config.toml
init = "normal"
init_std_up = 0.0189
init_std_down = 0.00387
Each number is 128 + 32 x the weight over its row's rms, rounded and kept within 0 to 255. Layers, rows and columns count from 0. Numbers have three digits each. The size before them is the row's rms in percent of the matrix's.

# v: layer 2 attention value, 64x64, rms 0.296, rows 41-63, columns 0-63
# o: layer 2 attention output (transposed), 64x64, rms 0.688, rows 41-63, columns 0-63
# up: layer 2 MLP up, 128x64, rms 0.332, rows 0-76, columns 0-63
# down: layer 2 MLP down (transposed), 128x64, rms 0.329, rows 0-76, columns 0-63
v41 103:126115147196162128111138138099149156105127088117184148093095133158139170113125101141113131078089098142118043147120130099136201112160113071110143154101144156116129127054171156178195087125124099
o41 103:129155138101126169104077097098160119190069100151107146153146092126085180126114133096177097158244148103157180131105119119138105100117065142097129133089157149133154079139134152128104104136153156
v42 093:094105131121161058133149152188129144127178128083135171161127119113091151117083173119095162148152165087084065109133117146155106169156158106144103157181096153112134113094113143144139165167063056
o42 082:130123166126146123056149116134167102117071149183076123177085157142146102142118175087132087089130098146126151142107192177180110161122075113146160095120106131063085107141079138158141169113110156
v43 088:184116106119142122135114097180146190183132145117103121160123176047088155088135136134121133195145109162126162118143094162131051145102138122132107122127190156138091116146092124133043148099094130
o43 073:112091122192145148105163158147065145075123165189143137099099205120102113168093094162138110132101131124121104159069155122113122180162156098085189168128106127102062105107107117156134166108115136
v44 118:204130074150100097131130168092172155099168118154063124188199135101138165111099090118142148104043158105112106139153105132124166102113101113156088064130169174121137134139104117156143128149137131
o44 139:085121097171112117103145127158095126171106165090131172105126155141116034153138123107157154185209062128123097130105188145150108170123108140118143141135141063123110199079117146099119113121133120
v45 074:126081115122152095189121145126215169148143112103188163168139111116137144079077151177127134086093125117101116116094062130149154114148119116143133137163113128067136093179104143155154125163078062
o45 064:105107178160129119079154113139133133161082102182088146103126144112154102173149075127118119086199076162166159179122160143141120153138052096137143170127148110142104085127090133093141129042150112
v46 095:045146167096100145071148114142047121141104097124139145154122110177156096125144160143096116097195065163129172122098154135155125156105130158154134152139116176088102198136145095138092125163086121
o46 085:189126142088152068237152122102137098099161086127166125123099102105119133104146135168134158102104193135097118177142104136117150097103102120120112121133126121137234075160106103127145129148112107
v47 089:205085119133136078139110089138111128063159142116114149126117086161100112092134114154137143167145117099112101082099137158196106186158149123141066135169148126139096161124068181099161160157072154
o47 089:111155111156166163063137129168127105117116136077137158201165103120123090134153127111117154087145092087116111111140196173179084116131160135145138073133121166071147095127120089174046158117142149
v48 072:113147066113157103119148185111120182081114102135082114125221149152112169177159068124110098201087150130169081135157116126118114101106134100163073124120127144141183104125100134125126144111165095
o48 069:156145099163101143138141114111163114139108181092148118138056133169176075144100177056160128156149056114142102144106180105124104137136131120088181108142111083125088220103144114113154131141145113
v49 088:096124118073063158086121130123090156130151164126081128144105114199135092122095159096090196093033123151130156103128141173184130128123132162141141130107105169141176195114127160136139123096123151
o49 079:140074095145099057184134144146076084063188106100138146144098093108100095137082181148143168198119183133123108113116104132158112178113119149159099121159142141132149183106133166080114122136119142
v50 080:215167098157143138109113087129165070159173146070137138091062105108121149095157181142127129150068159085141138165116135155126130158166154113080111127159126060161166116125126141099137118073115148
o50 064:081124141087190171034119140153101118151147087164116120158168120089120166143128130134081118091128139153124145068109112117133125082156149140181136131122155206081076103165093168160128092153136116
v51 095:109126174070060187146149123134157144142191077138161174140130135152174079134084156096137114050108099168130148131082111102144145100119097128168133170088115127154143164097171096129127113175091101
o51 077:182151175086114056184111119142106119171138114182083103112146145106077162085147122145141166109091159148162111149160141148103073131077095151184091110130114113151163081188072120114144129142139132
v52 098:133125122110088108197103137102132053109113120187094114105172153104159127189164096076156130128101176093103146100138166129127157075123091129162130066132096088153146098149123119100132134160198175
o52 090:106165104162083105155113149150127162144174189061135128143168118154141090071170142102101137159106048134128100066156127139140098151123170155162090095148098123153101202078150108094145125140127103
v53 104:100164127182108093111114159179114104116183123102118194165126136132124190136114148097136129138140194101093053121127137082115155118142151093118125165114093107154139109018151116186131124112121114
o53 101:103122134081141143070103105126180114183089123184071113118102163170100129117120211103154092129149136144120140090114169136158139115111066160167140102120122130077065144146087173152176107149138165
v54 084:114132194134093113158124107152120065110146111089110136093109097118143094154126181064166157090167090175095139104072134148154178059108137155150195120133108122115125177139139106198120094135107142
o54 078:126161123066113116180146159131113150151204070184078126149211116130054141124158122160115118116133142123133132098121093157112116119113117150178097123137074153077209130122081135103138127124109139
v55 069:084116097141171115122121184140115138064119205085077170188165108122109177137109147101148130171136131162099071144154130119138073110096148137154078105133115113152145120057085099171110161141160128
o55 062:136117110153144139098156122102191078132098172161120142078096183183136078153115171086167113155103112079109082092120211145127114144107108115180166107075103093108151146114115114118169146140149175
v56 101:107109120103121128182081132152190190125118136127181159144177142182125161097116107156143143130117154089037099121099109118154097115136095118109132174158140121100112098137046165109155166155092075
o56 097:114129163233124119090132105133165092121086120117094120091098154131172147157160121099134130085127081140144143132153190117142120184133075116136124122110147137151089052102163109113123147058196147
v57 095:146122101137169099089162117128168133125173095054164090096111117102096102115114163138067133137077126142188108147156080153137141120185156101167133088153097149109183103110178166162176127101127073
o57 092:141136166044091165094145126132120133146121108195104114232120102135132098182119115099117089125188130132143151165081097124158120105144130108100191149120128131093093192132071152124114145151107115
v58 075:159107148171041139098119095155183101113153114097156215138075095151119067152074144150141142091106117111104148110124159110138152094187149134121122124140117140126117154110187133167146107108057155
o58 055:147137164075125120069132136149090139187140077151076148143151100164065133146183156138075121078170191129130129125147139137141128099102106171198102107139130151130133094158044122153102093119146133
v59 095:055132103112094139050108091144090134075146146104136162146161092209133141172146154134098139166157157110147082106130187123169093150100143141164093177150091139155169121088138094097126166118103129
o59 081:204143135127125101137126098088194072095142137133128104160033109172134102122116241080116147116096141112114123112143165118128137091133108145165150077121118145119121131179092113152147142157142152
v60 074:105125138103073075143045102103157114104094131126137126084187076167122067153122150171162157105106128095141135113137103138140130074158168171138154125174083148066119131178118167138176128093153148
o60 062:106147127150084124150145135151120129122194075100082127191139098134139093192223127106109140103160095126127109097162137107145140120141116151139104125139136123177138184038116124083138121050112142
v61 109:146075023149109127123048126123156121101160126118169160123166115084116203122152143185141102157114174077155127132152151105106100130105148114144134129172127116146152082125124132115099161067174110
o61 107:109113140150132164053159113133177139138112129152118112132054128155162060153158160086121112129165099153110114105125120093130165085146104130122173180109154131148025188110101116128184119129161107
v62 100:204145138121138118150095123048136099140159134171112124058125105118140104116115177130169132116113189039126095133147101121126138123174147123081107135152118080132120127109059175096172139080156145
o62 096:054121112137170170053090122169128137139113107077082123175170105074147162159143137115138156127112085122117106046160148144148100127130178168179093097143158168122111137102153157148144116101097165
v63 088:125096101161110157074110080137093082112153082129183173076059146124154139186188146121133065148120096165142143086095177094139154143101122116168147126145114118173158148077175168151128126115129119
o63 091:186146153056131108151116125094174143154141098175123112176100058149100144097124168103113112132166168110122131116103060102123121031129126143130132142114113188133141129175097105155165129188142096
up0 101:156102108162123131115138132101109211164167120154110145136119147140095107119132083175096093116077188170177088133121131170099208166129081171123071082132087156134120095131150077129161145105112143
down0 092:148127133147100094192094106144140144147169037119171184122114106094146148078101133140109125096171099076132170136098149160117076174169163178149161127138106109150105097148145134156121059099109087
up1 116:121116133243191139136148124115121116100122145116094105087132092106174148158136132144116112082079131147125157096169154125209169086114137098144120111171143122123087073109139161136121132045132134
down1 102:106109102174096178063113088177117174168113093096124129151126112084184103142149132133139087135098176092135101153156158140114162135095172137143133043145184142069092092127141193139145129125141147
up2 111:140090148060073088173109138155184141127136111155091099100112161143168163127157113116153134126115117152165164160108102124093165135161054141176078144164145118162094077138177135101087130058131157
down2 092:119079094103162133122182144166200112141077163091127086103139160101156066089141138165117088152145073146047085189141095134141175096134107171125130117154156155136124116141141110155074128153131116
up3 074:121118118191093078103087146102092137097152135147137106152155091062078138096131152198122108164134133131150045115189084181097131159144115153158140161103164091100159140161148090139136160090139153
down3 085:127117109166127106104076121128084206092123172177115111123162129070136081130136161137116145124183148123134043091152128161110099145110088100108188161111115065067132150173139148143169159130149125
up4 107:123148083130146083127083171149154100144131094128153182168142188144105167153132141067186148144144074095097171145161165112114144134139091065074187107098099131120150118088142124104187096122130089
down4 129:144110141131117096158123152211137136173142128120084104122065159101129122122163147142148104145163166112048100122138139141114130160040093065092074173132083105176102132163156154142130165147137107
up5 124:106133122175157098168122108112131108090096170169166125169107156130094100097163139107156132120090132148115129131158183129144110151134098129077075075050139124081109124091101136173163147195135212
down5 103:105137110188145131108173101123114165093117105116180127107093068151090177169120135154125132164143164072151141121116122138104175088122066084149068116157169151077151084160113126127187088184141137
up6 091:122124132135157103190083163139060112136132120119117116166093165097154183033123107120167129099085070125135144072144106111168100151123149202145117174119133113104153192109106104117163147150111119
down6 084:169196130113237100107075089080090116121027142142127160089118104111140133124106165140137152106135120115153143153101104116118108094134099132166170148135104147149167178149094114156166144136106111
up7 111:127153057089082120180118138124152166134123089090131146151078111177130179153124130113175103208123069139181123122155144134138089121051094165088160099108171137152162099107159126109109142107152119
down7 115:143128124168162130131080148148124105226131116088085186167186147143090099107138079113129137088120161078084117134097143118123091144154189117120197161097084143116156114140081146112148095149089134
up8 097:121152113131082090197115124124129078173126081096155172143182135106107154161098123112175117124196149119155165107126164127103105083135149085128169107158092114190155096145068122160075121091105174
down8 108:085108111092156188083158191157135161126152149135090113176075169167147171162121098143103101100119137132125099106096103119152152173147060125138068156109095135115154175111178107087108077093165121
up9 074:145108164168176101073110134095123230159127097162096140173150174135133076109081117136125099108192116122129145094105146129116112125052122084118120115117140223126113149118126113137173124111151132
down9 074:081149088096177065147114159088110160151138159103159130191126142118147102062070138154116151085152099167142160103091106112149135136114100133102135129203154209165161148132158102086107126099146121
up10 091:151121130126134123134149143104076128113108113126065150181159110112100108048154191129109144119115135127130101203155122187106147118131105085037121201115071105141109157166145141155137161125129165
down10 091:152108131065103155105172137129090129129115155105061115117130098138135120116155149118112109098151112109203108202107124180125182162134128112099092166152109126154124144129240135131120121048104129
up11 086:149128117152129155132129119114084023146172104190186137123118102120137098110147156059148131125141131107125077180118113106125123108163085166075186108067148130143161090091159123090160155153145144
down11 093:108132103108109145162115161062157134110077119182120046158180149122111124082075148141165135084102110148174098170127126124135109098179119147150125142112093138144124132157082065119198189126163138
up12 112:056104149128110083125104140180120088135101172125087099113159171074116142152091146133132129149105169117096133146145157158178174192095113092110149078113147085059114152151159149120123143154082194
down12 101:103125171131122114138035172231135081148124137095095124131146121102139153101129135133132116143124130089105127169113140150163130150084125123079148123131133211072118177162155092124173133072103102
up13 086:147135165067139082139161142144137157182146108124119111163131147067101164067146118128154124167077186158102077115195094172156144086096127129134100108142149131122107105159066147138123110191088086
down13 084:255127068094163120161099142126212098129126117154148126120163132135130133109059151102129132140169133141100125159086128123134116101115122147080120081147167136146103078156086117146154091163119108
up14 083:117089148158187113117140063179126133152147073161109175084099116159095131111101147221137135164095147125159094150163072171148164101103137128104089110140174123143135111054147120102125092137137162
down14 075:133155164113169101107063102198119074186102138211090231107113162103113114125066170124142131123128121108149131169117144103111142135131131137159067135146085093135151123093144156114112144133126131
up15 086:128089120173123132103144117120123123149103144133107123135194124155131130045147154145109130185086198112168142128090101180118126128123101047140171125140144112118183124069118073107174092114120198
down15 087:132073126137114065146124135151129140133102127164070124128134105148182137044168145109135149103152167153223109145096095129152097116194111078120151121192086153146157099101108155106113084108137125
up16 101:100077095165116128104126142124162130139109126114125187114169148127151148156114129129163158179078148080101111140065103192134193073095084131125163124124150062085152077082150095170166101128122109
down16 103:139140102082139134127111179096151106168088110103183131107138112175129096146161170127100083062146074069105133203122135078145116204122165165145156111124144132138076099144152132093176096117136153
up17 090:185164171152119143101201119186122144175093118141136094145138063113169137048175079109107134136107143109106146090169108112150162075160086108147104113131125167122180090122107105103185130121130120
down17 097:118097189129161138139121130126134161126096148086135136119152061092131151098140205115188110112099168126115157150163166116093110109134149092125078102192061113105180115170101168180086126080123122
up18 131:133112070163145123133091153126114112161137147162199145156152110120103129131143151121167195125125068138142156120093130110132083032133101121045175162130112138095111143078134147109189123097142171
down18 128:143151172122140130137126123116098142153188101178094062158135111152105112216154106131124125123148100134140135134110155030089091110140112137134141175120121076106057127149117129121168048150159141
up19 108:101115151127105160160105172234152117091151130149067110135127148114197170115182128119144084111144067161124090152142068174168144097099118132091088104158116157134128097124149111100119113107175106
down19 109:104144114141140220107139135119104123105148152124180102112112071118145089139113123107142141162170116119107110149098176169154095054118110088083201138170136117092118169118132052145143161185100116
up20 107:090114056146112114164114136083122108161083082122165161141145102149142165144055111127127173158140171108122093123159189184174095161131106129087130182149075147116131115184143164142109108083092147
down20 113:096181100110150163155163194140147134101145166157144120176188164114135152144084139127114114055154112137127118094130131082137128121117197124140097168128086076107139100060114089125061157165097103
up21 084:153154144057172093143131174139147166074063100130136126162130107124134221153071143144143093071099141181131157141126097125118063082111168123125118155156131114099111120154121154123182115122091095
down21 111:100177126131133182206164128093114179153150109148112090078141102131034121124171098132082127114148148118148130126142126148108146083113118105118144051175107116110193092156127121098179117129136173
up22 103:132162114079091145153078090113060088174116141102107137129122149076105167180126093146107154182137159075097156133127157132124110144098170131070138113208147135163166130125101185155106106077114152
down22 092:119094127110133129084144139098131193145174165116133175116118185172111057115159122125065216055127103129144078169148161139128105123134117127115053175105116116163126098111170131114133143129139137
up23 102:180140113151121079145065135132139161156128079051126116132080074133152175116134176097175130124142054113139144143177141097124057164164126124088124133119153183151142095129151158107159110086109156
down23 098:112087183128125160187144089104138095161118152136136132171097191140085091151114156164115135142148162139163089098112124135112154055120098114131145141106127101068148137157144050105104102225133126
up24 081:117165079122079128073183125154093208146144119090166115137147112118147130147077151112130169115133096182112099154210135176087117193116128120127134089129126168135121129104183115075149074125120128
down24 084:112155110164108117056137124106144117162094141101127117143086131183172088108107179122139138118148045150126129132171148170136095197116168110053179146100136164104142154137076083112081141146144155
up25 094:098053095139128087131130116123120112142116162088106157167123155063091132133137091081157128199161177112120161096159170145117170164198142144124070116119176102110143082086092123095137164136114161
down25 100:146086128169127124120124107097076116175144173132052142137109119091131151149155142130142102189177147108139126142145107138109168123153097153082167126187114130083054121099038087107139175152155149
up26 114:094097160162134134196088167148104120131149114129179181211104104107088116116149054104126112159173094145124143075149111149120142119145082101212081110116118101144146113104114113149112128163129180
down26 107:144108153123184095202076167143093086119155151145158164177134124127109114082182109123119076140106168141113165079129135140120152098143092115139154120093066057169096100120098133185147116182126139
up27 102:214116135156170106110072164132120152133099137197129122104109131120180114121131104138120150087123105114153145105136116144136066097128108153118158157127015183150099167087139081162136132107119084
down27 098:193113106156098103145130055118127137059075093173145105102103133176181137126134118126120164107162113175120128091127102132114113137151076170164086184137066120138129155114177189148152136091109096
up28 086:085082126130154109076123141121133202116216103137120125179136166105117115086125099146122114111105181154081126170140110139175108130161060144118113143096107110168110169101126091132175133139201082
down28 092:120116109182177125079113160073160124094159136141149200194104158091122168125042179143073147136132117083092118130124171175143095127150096111076107118109118153126182111108148156099129107137128107
up29 099:141126128146039166131101152147127149122108065175155055138116073161146134112135128127093127067127128184132170126163121166127134131115118124109162107190113102129070124098207135114162161088169115
down29 104:175138109144100119078121068091124139120169143117115068101145159091095179141134150111108155122161139120107189151187136057151171150146134131106114097151116211116126121138166065132088158068144136
up30 082:197133092119172104131118149136135147156133145070134101148097119099126120107133125171142126106146112145157126145163112072152097092146161167000116083140145181103142119089183089148105148099113159
down30 079:085134147189084118158113139141096134152124141091129128074121097096100120124076179154088132209158104118138147157108101099083122148128128099205190193148132126121144132167111085068121117149099165
up31 100:160080106179110098107079097087088160142116113204134142091126109125127078156073134153163086151151092178134088096184124102152113139186096131180116140157179162109167112155121125175140106103148110
down31 102:145096090122141133164097120141136191074155149154148108114138148116140119124068141153131106086149142105132075123188124124173064106128116180091104118149159132028160116179152134140123104138194078
up32 099:142154162078092137155111114147091147092133131121182112164130128126126179097087118129150100093092112121189130115094060164101163111146159184137145085142127118092150103144219122164095105094067083
down32 098:128124178169148167131114074141101116126200137157161092155145112126114144131131163162134118130129160028147158097105145089078168122135079172099178113091166147073099127082168088142110128141096100
up33 059:146107122090107153136162157143130176163122109144095125171087168118064124150132089108100123144096053110146139164111172185106082143067164112150086065136152167103167122154110076148126159134069147
down33 070:070094173222081134127140132129081168151163107123122131101116127105126095149182075104166131140119108163138128144165145170153159144064150083109115103144102063179160156080151096110158137106136149
up34 082:136141112115129111070070112192116159080119209149120134159106088146104134114154124095139146148066107149105167164152169093164159153153103108061133161121139158064144169133129106162096110167081107
down34 079:118149130127107101120134089152074144124122149197062139151102103130109213164120125133094111119108142164102180118150155102129196139131075092150116178140114201116110120175132092095085136150069108
up35 073:157113147086139161088176169166115210139159121154057105116127108151123070105135151098120098144160143148107137132144156121137154138099078136049140112049173109110183143106102124157133125152125075
down35 083:134140120125136127126188151139113182077186083097094127125131040109176193118102104128078147102138135138179168086124112121147193176119129076154118112105157145170171105144112096146080125120127100
up36 094:129089103112082140152160096116069154198152075042139095113119087138092168116119119120184102146167131086117130185151101137152158163109127103160133150138111069125153172145085156135137171148097169
down36 094:160131124081100132137213161181148104137150180137148081143109110102133158091172135130130112139177120077097130139044125105169125117078126064140103166097142083110156100151142148142119164168080099
up37 095:095135090160112104165107114164172177174092168057134116129167160130126107104130165097168162143159098102178099137136098129127105131100115128108103167170091089036166123130148168137125099054117135
down37 094:111162087091170156110143125096117156168107113075073185184139135108100163163157111182089180110196133141069128136161178120147118141151079148122132045093107102117096115138131120172121130126134146
up38 090:090127093077119151156123153099092112144104172170095120149171207125095150133149113119148151095127136084117107146131160181173115137065097167128118057093155102092194141155105131156070146171116149
down38 099:119121116102139108210176096109139115116113169166098099059158142165126119092129126180128142083132115128138102197140144205143135116127161127099070062110135089106154153108164099119125133136195088
up39 131:174114134116101139140092201157121110086142135134142156202112152073110129131145110035196109149158105132095121110095146115142139068116096170085187119097130141132146100137168149188098122161123125
down39 123:233123095084129105125072199125113121069140140112106147172122142149143108100119116093180097128164123096103179131084109096093143097144148148088151087122149141165170184114162095148089103140135149
up40 094:160133099124101056106148121127088142126109160115164076115082085122214188136169136075161118106149086157126126113133169159095099111150160053133177145151095160132106100122151164139167143123154167
down40 095:154145152116159048158133079137104121144156143161175126111138138084111127122120118106138098111221112082075079117109179111151115125124113129127124209080105127165138069131105176112138121143189163
up41 100:135063180157116115087090136086173182202112121171127119146157144128166091097187127169082137099081114144104083154135131142133132076078120134184127149075102163152126083136114152145127116086152111
down41 117:155132151138116077145103173063169091092108105187102161097158168135139107157124099115103110121077127063129134151083100096137149091134099111170192147147103150165144090194153093165138161179110121
up42 108:140116082156145113143071136164101105072153151122149189195150166061117161098128090119119149127107108193103086103155108137146093138152130171127066120055123128117114145141116171095123146123078182
down42 105:115144065203161139102180143141131131067135159159206158052124109128081143089129184118143114099135158120113131087095116116188088146116155086129132097093137139099157101160098111115132180111136107
up43 111:136114121141157088119062079162132100160128098148166173117175095090155078156149086092199149127154078101144108110150126096108054124153106169141157122111179104103135147138131186087148123165094167
down43 111:109165125108130123076135167082163159125083168083141088173110091091143133136149135090077149131131148181110183167135072132147113158144080140092100059152094170131159120147081118160206132132138107
up44 078:124094085173112104160130077162100109148112119081186159197167156116080126108093120090112142136097145108169106153116118154153171148135149120135140034151108106125150130132153150214108149125065144
down44 097:100061110163124113127152158189157150105121160143149133101100160128159108126124130096120137135138105117107040119077168174124157133178159099112123134099114129128189090087153138234116156108098089
up45 126:121103147093130132130127147161150184106123111160049056153074153129128186076138159174171091110128169133153121168149138148100145123141065163087086116144137122084089091115143148173120129085098174
down45 118:140123115188115087076110155143139135146145147051168156127116133126159105072150105111121164163109019141102129138134118100100107161155155167143123159051146128118154165106174080098130123156172120
up46 096:184115105129137132101146132128075144207115137124110160204149140121101095078163088120113100170146160116037084147136077094130104141078134132116147119112142189111141155096140092141127177159174113
down46 100:103193115172115157143204095119112119173115166108134131163132097113138120124153113115085120111175127099078102114128073086103141138113134085138157144167168182121175149114085098083068200125173121
up47 088:157156152125098140126101044181078155128166138088079160134103180131158113130166095083144134098042138147142091125162158170047133168131120126142120137104161178132113138156133112136160082129130094
down47 089:107162098134122130143116091168122081091166136087111163117107192136172082130129180091170125060133136087111118150116151133083116181144124144098122142036145130131165134180176111173123096105171095
up48 108:167156186133101119103104154158132179123077126142102096145122127152169095153193052073089115124101081178098127100122147149137160090103167128171136102103122139178117066147144088174143173119131100
down48 104:097136229098056132094137081128159171114140121161120138122093103206093179181113132121152125112127138142156159118082103089133128110081130139148170135114170075134129150104092113146142180144136079
up49 094:125152177066090166100071114167102135133109154137121122096151122076114107112135113096161137221184155150063120139142128174148125102151114097142158085128143109117144166135147107100143173093043140
down49 102:133126118089111108088091126171091158156134120112138099141119120146094156090178073130119087192123158138110113115125093209171146125161167134145093090122123119101125073124213151126110201080095154
up50 086:065112151128128147084138101124117130091146128185124102180155112113111140167152104073110180186140136111111050139177151143126147115181109096067089156093193144116123103137117076166171169118117121
down50 084:041068142130100148120137101155150109092167113161105152147162137127088147147107131121099190168149123148129069131174149101098159166178109094133089171127201195127110121148092095114108109082133118
up51 094:096100121151157099128126148152108088092074177145071154215106191155168119075130145102097116128125128148135127163159144153149103117147126110066069132054106154093114168142156171092131168136118137
down51 086:124190130136132115197188118137132095139125096096079092084143102164096106146080159089123053161186154118147163196107082164121147144104139106110122161137160130114076123158137128129115125077122183
up52 083:091163119198101155126190153148092102134150114142072097112112161077103113182090126102088122122131137207141102180131116176169173102101105124142093083066141126104104115090160142157101151118148147
down52 088:094158140111122152140210169117135096139122132113144148147105145082101122169088163102129129189176122163105111218103103111106096057105079125130132136093114138095146146097134116197075110177142109
up53 134:106086100134123150148092131128139140094180086119175167147155148114111126086136083107180172152113107075074148111086153117113155112179092094180095145071167135127181143141186126161072150086107159
down53 133:137115101057086183117151118137159171111113072160158143128148143123216152157123129079147111073137143120152117080080153131128162073058140137126145108108133134137103150135168163190093119070126128
up54 087:162137159080124100193141089101141128129099061146098136059123142100136178184120092137157148164154131145147127178164115141119155099076100103188109114193129073157088127170129135125173097089123124
down54 095:133075107146147156160137128135134107085098199163106129133128114127154098102120126140146100106135092160095104126080063143158189057135132091141110102171152187127151110203085126118077125201114140
up55 121:129136162112220175135120120157129148141126083087105131189144129112107151100197118141171115119121134122088119087129058146110105094104096153140100111095202156133176088120164143087133077117077149
down55 109:083079188093101172061168152142140138163101125180076136115076191139131106120119146125168107160128125103141162128081139103102179102116062121168177145082168130097135165092156136095115155124142120
up56 074:183083124141082170105118132127091085066179167197126137125110168139151112086180092073099148112155064143150133106131096107164133117096143102093151201161157177099147099134132104138133137140163134
down56 083:139085192120144072160135186146153177129168055132125165158129115140141169094130129097129100117121057150119106130114094110111096091113128119113173163191159159102115135098111150125192081096076161
up57 095:158126145200117174100126122154156102137161178130099093178084185055172132055164122077142124146126140076119129137102156145175097120078145156104118084108180120112142107086117110121131105133080137
down57 087:131191168113105155164123148100146121122179128095117113155131138129193145090146116124082069161149126091121130164062164115118116118074126103163104179131129180128208097116123135143063125101059120
up58 110:135133147095107101109098181129179120082137138081202132126149124130142186088141111101118124161165096120120165120106163174130148110081133131130122119074161107126213094111187091138118072054136110
down58 113:113127174161102150136072135113076127135141153082188152113135138085105134093160127135156161130197134069076100121096117109142191126140144193155146067105162131118142144133111183095106078098127069
up59 062:158148155067121136137124163092150118155087109183070116150084090159140199174114152144117129099110125118161129197084161142118129097125085144159124136161136105137105056143108143157112061083153181
down59 066:104171160099095137135221132089138150159105089074094127142180114104067168178102101145116172156076113134144125183178095132115121109084123150140116096191128088129121170096139152109129102125156160
up60 109:156149152114134131126138142146119182109105130205144104141152127151131087101138110172120134087098197157128080134123135115124168073126079154115100073110142133118089094073101204154206127144156072
down60 104:173131094054136159163132144160157120080073165112056096139153163164159160084130110142085103109120186138113071186111110159121164146117070167171142117140149156105087125167131126102110111125154103
up61 117:166148064206117074135116157095109123110102106113145199168124085155163121139074095154146166186111159058140141111106171149085120144125106144114133108107155073134113130126146167082131121091136178
down61 123:107162087153115043145110116145117065120177121077141149093140111135095099130151137201137072140141160125124109185137146116137102185159180117091126175129138121155058101120128142127111176180132092
up62 096:137151184116045127176126180146088130068117140154121127108148208123163101141165068104112155086138111125117120101161121151107151131098124163168139096142110093109125148134151098087167138168158046
down62 107:146191112157079087194117119065137058099187161166089149128131113108151144215140095179103065138118129118150099127125111126097112132150143089120128142091114101186127163121152161100126106115144114
up63 097:135099147192150127111086127086105143105104128124103087123099096129184091159121128121117130082130134145134153134150096146102133156122137172099116170146075219111073075098173165085204184114139120
down63 097:158117104153075132076098131104098137148126150121113087149122108152120124092076107111108174096158154114119192142138106138130161163112186124139173181055105153067138095171118176113202173099115104
up64 105:168118086143138078135081154079126085139155139153195136154187138118084167100140145093175127147125086101089120146115152155185145120116130159049156129082136115149129126108156105041077117112133148
down64 108:167113160127093227119108095147116124049159103120153064064092151143070185145123138124127115129135125120126110121144096106133096134124156171130161119172151150188148128135115149148088121053101153
up65 094:143121097120184129089126090125115112136149117133113087115147149126084181087190095156159128133041164139114158098161148158114124132060169133147102144143166101153150103151127059135151129131109226
down65 082:088126130096135132118161094157092093163068104112135057148122121131186133123184089166113130153077192182117117136191108135131133072137146147177067118151133103135087156110185131093146135134103162
up66 073:110107152088132142098138096133130158130131135134100138166191113139140153147103109184151106123142092178210158128103135100114172149103112107162113173182088111124101107085178141138068092074157044
down66 070:137144128128126153093105118126120207125149131128094113123146127124110123168175091141169138057145133155208128144146103089169063098142131147131111071119109194087076065167155091177102131150147134
up67 106:129120147124117118162150142126132136211136163131096114131193130107058052093155112138130148133178183153087116146123184116152159087056101140119109153113177112101168114141121086138063100147151138
down67 089:104156137130158093109174097140137120111152126142169102122174162086129095075135137077146175134173193159128142100114098058092102108091115156131144084187147113109130074160121144099085177145195154
up68 089:119187109144188148155176121067087107139116056141144157188169125083055177189132111127107144162125146100086134137178131113085153116132096102117164154147117098118148143107116107066146119127127097
down68 100:157140144158091075156100159141079117105105124146075162147149195158052154122137145151130105105095114097171100147113130107111136167134120198111098139123075072203116131098173191120130141121120099
up69 085:093118048077114132147139147125115157107132156093165165106119111075135129095100103101171138134054146110162141144136160166152100161125100107107104163144149197113165181078096110185087149169081135
down69 097:148123137078116135120156172104088180107142136175158082085132150159120138115145127087109120124037112132099169113148135085098081173159112134154116193125174210112113151113054112149127105106148143
up70 118:155132111163099107125075154175179086142125094125187197081215114114137143166132090121125132175177146064091113181110096128100122139150136173158114105104111135107179093105146112118143118084113125
down70 120:153105062080070145113062111096127149138109117109175134140156118149123214121107144131073152106098198158120089132091131184119155139152187132147136117141150139089150067155149142142164112088158115
up71 110:201117106118155121141085175094091107154101107110144131137155103108100127072151108173168160123159153086123132151054166091177101106102132143154111165104113144141206094143150108098079096188140098
down71 131:153127151120113102087077147089144099121116146153168132095138062179112113082109140103201091134149126116129196192103117098155120156166096128118134097146067142110178134186114159119180121133137064
up72 101:077097100079150151093159114139143141167105124135087141135168156145096102069132101156156100136152160163108126106117130166180115086123112180113126146061162036105173170127080166138135133089172154
down72 083:121085105127135122155144149119126110055098154121104132163049129109188104159058169128072099102122131124212177104128127125088119157154171139131112152138075112167144101192156125100116144156155116
up73 098:131108198122162053117132135125136173137105153140112083165115150150119195091177145090148092096137089151085113174134103087128167089121067178181085092147108138151146075117159128126150125150115090
down73 099:093128112170134140123181137158076124093139127121098168069151138104121116154118103181112125139135182092166093043116171155119108174139173112147126137116154099143150117098184068080061094148162146
up74 110:130137122123163161120113132147111141117128047122102150118136122126114048163145097116164128157142164145134102161140114115084203121130150139134132090151144065120136157129129122236129058135052150
down74 096:095147149051191178101135101093127113176141186119082134063164136110146072165129142162145155074156111140124079161140150087141110168148120087139161135170128123096144149138125148148088070138081124
up75 120:106140133201179075151167133101109083180135069169082151161140181090097140135160124102143114211081097114120078131153140143093133148141118106147095128082168109129179122080141093150147107134110119
down75 126:097142080146197076132156149116142076143127119157107138087144118106148092169122095090115171151073159104149086116145066105136131137125197113146134188066134145166173150144128116164122153110160060
up76 084:130119142150144072189164142157123106090193124120150146127095094039127126088078102135116127220120206164125111116101126122104193159121094138123095108126151130139152158085117155102153104127108139
down76 080:082143184171137105200114085219141081101146102121146143093097147074159090124095155153120129200161117146117102125089151131155157116117107074128136151099153143122104113132133129148128171181091078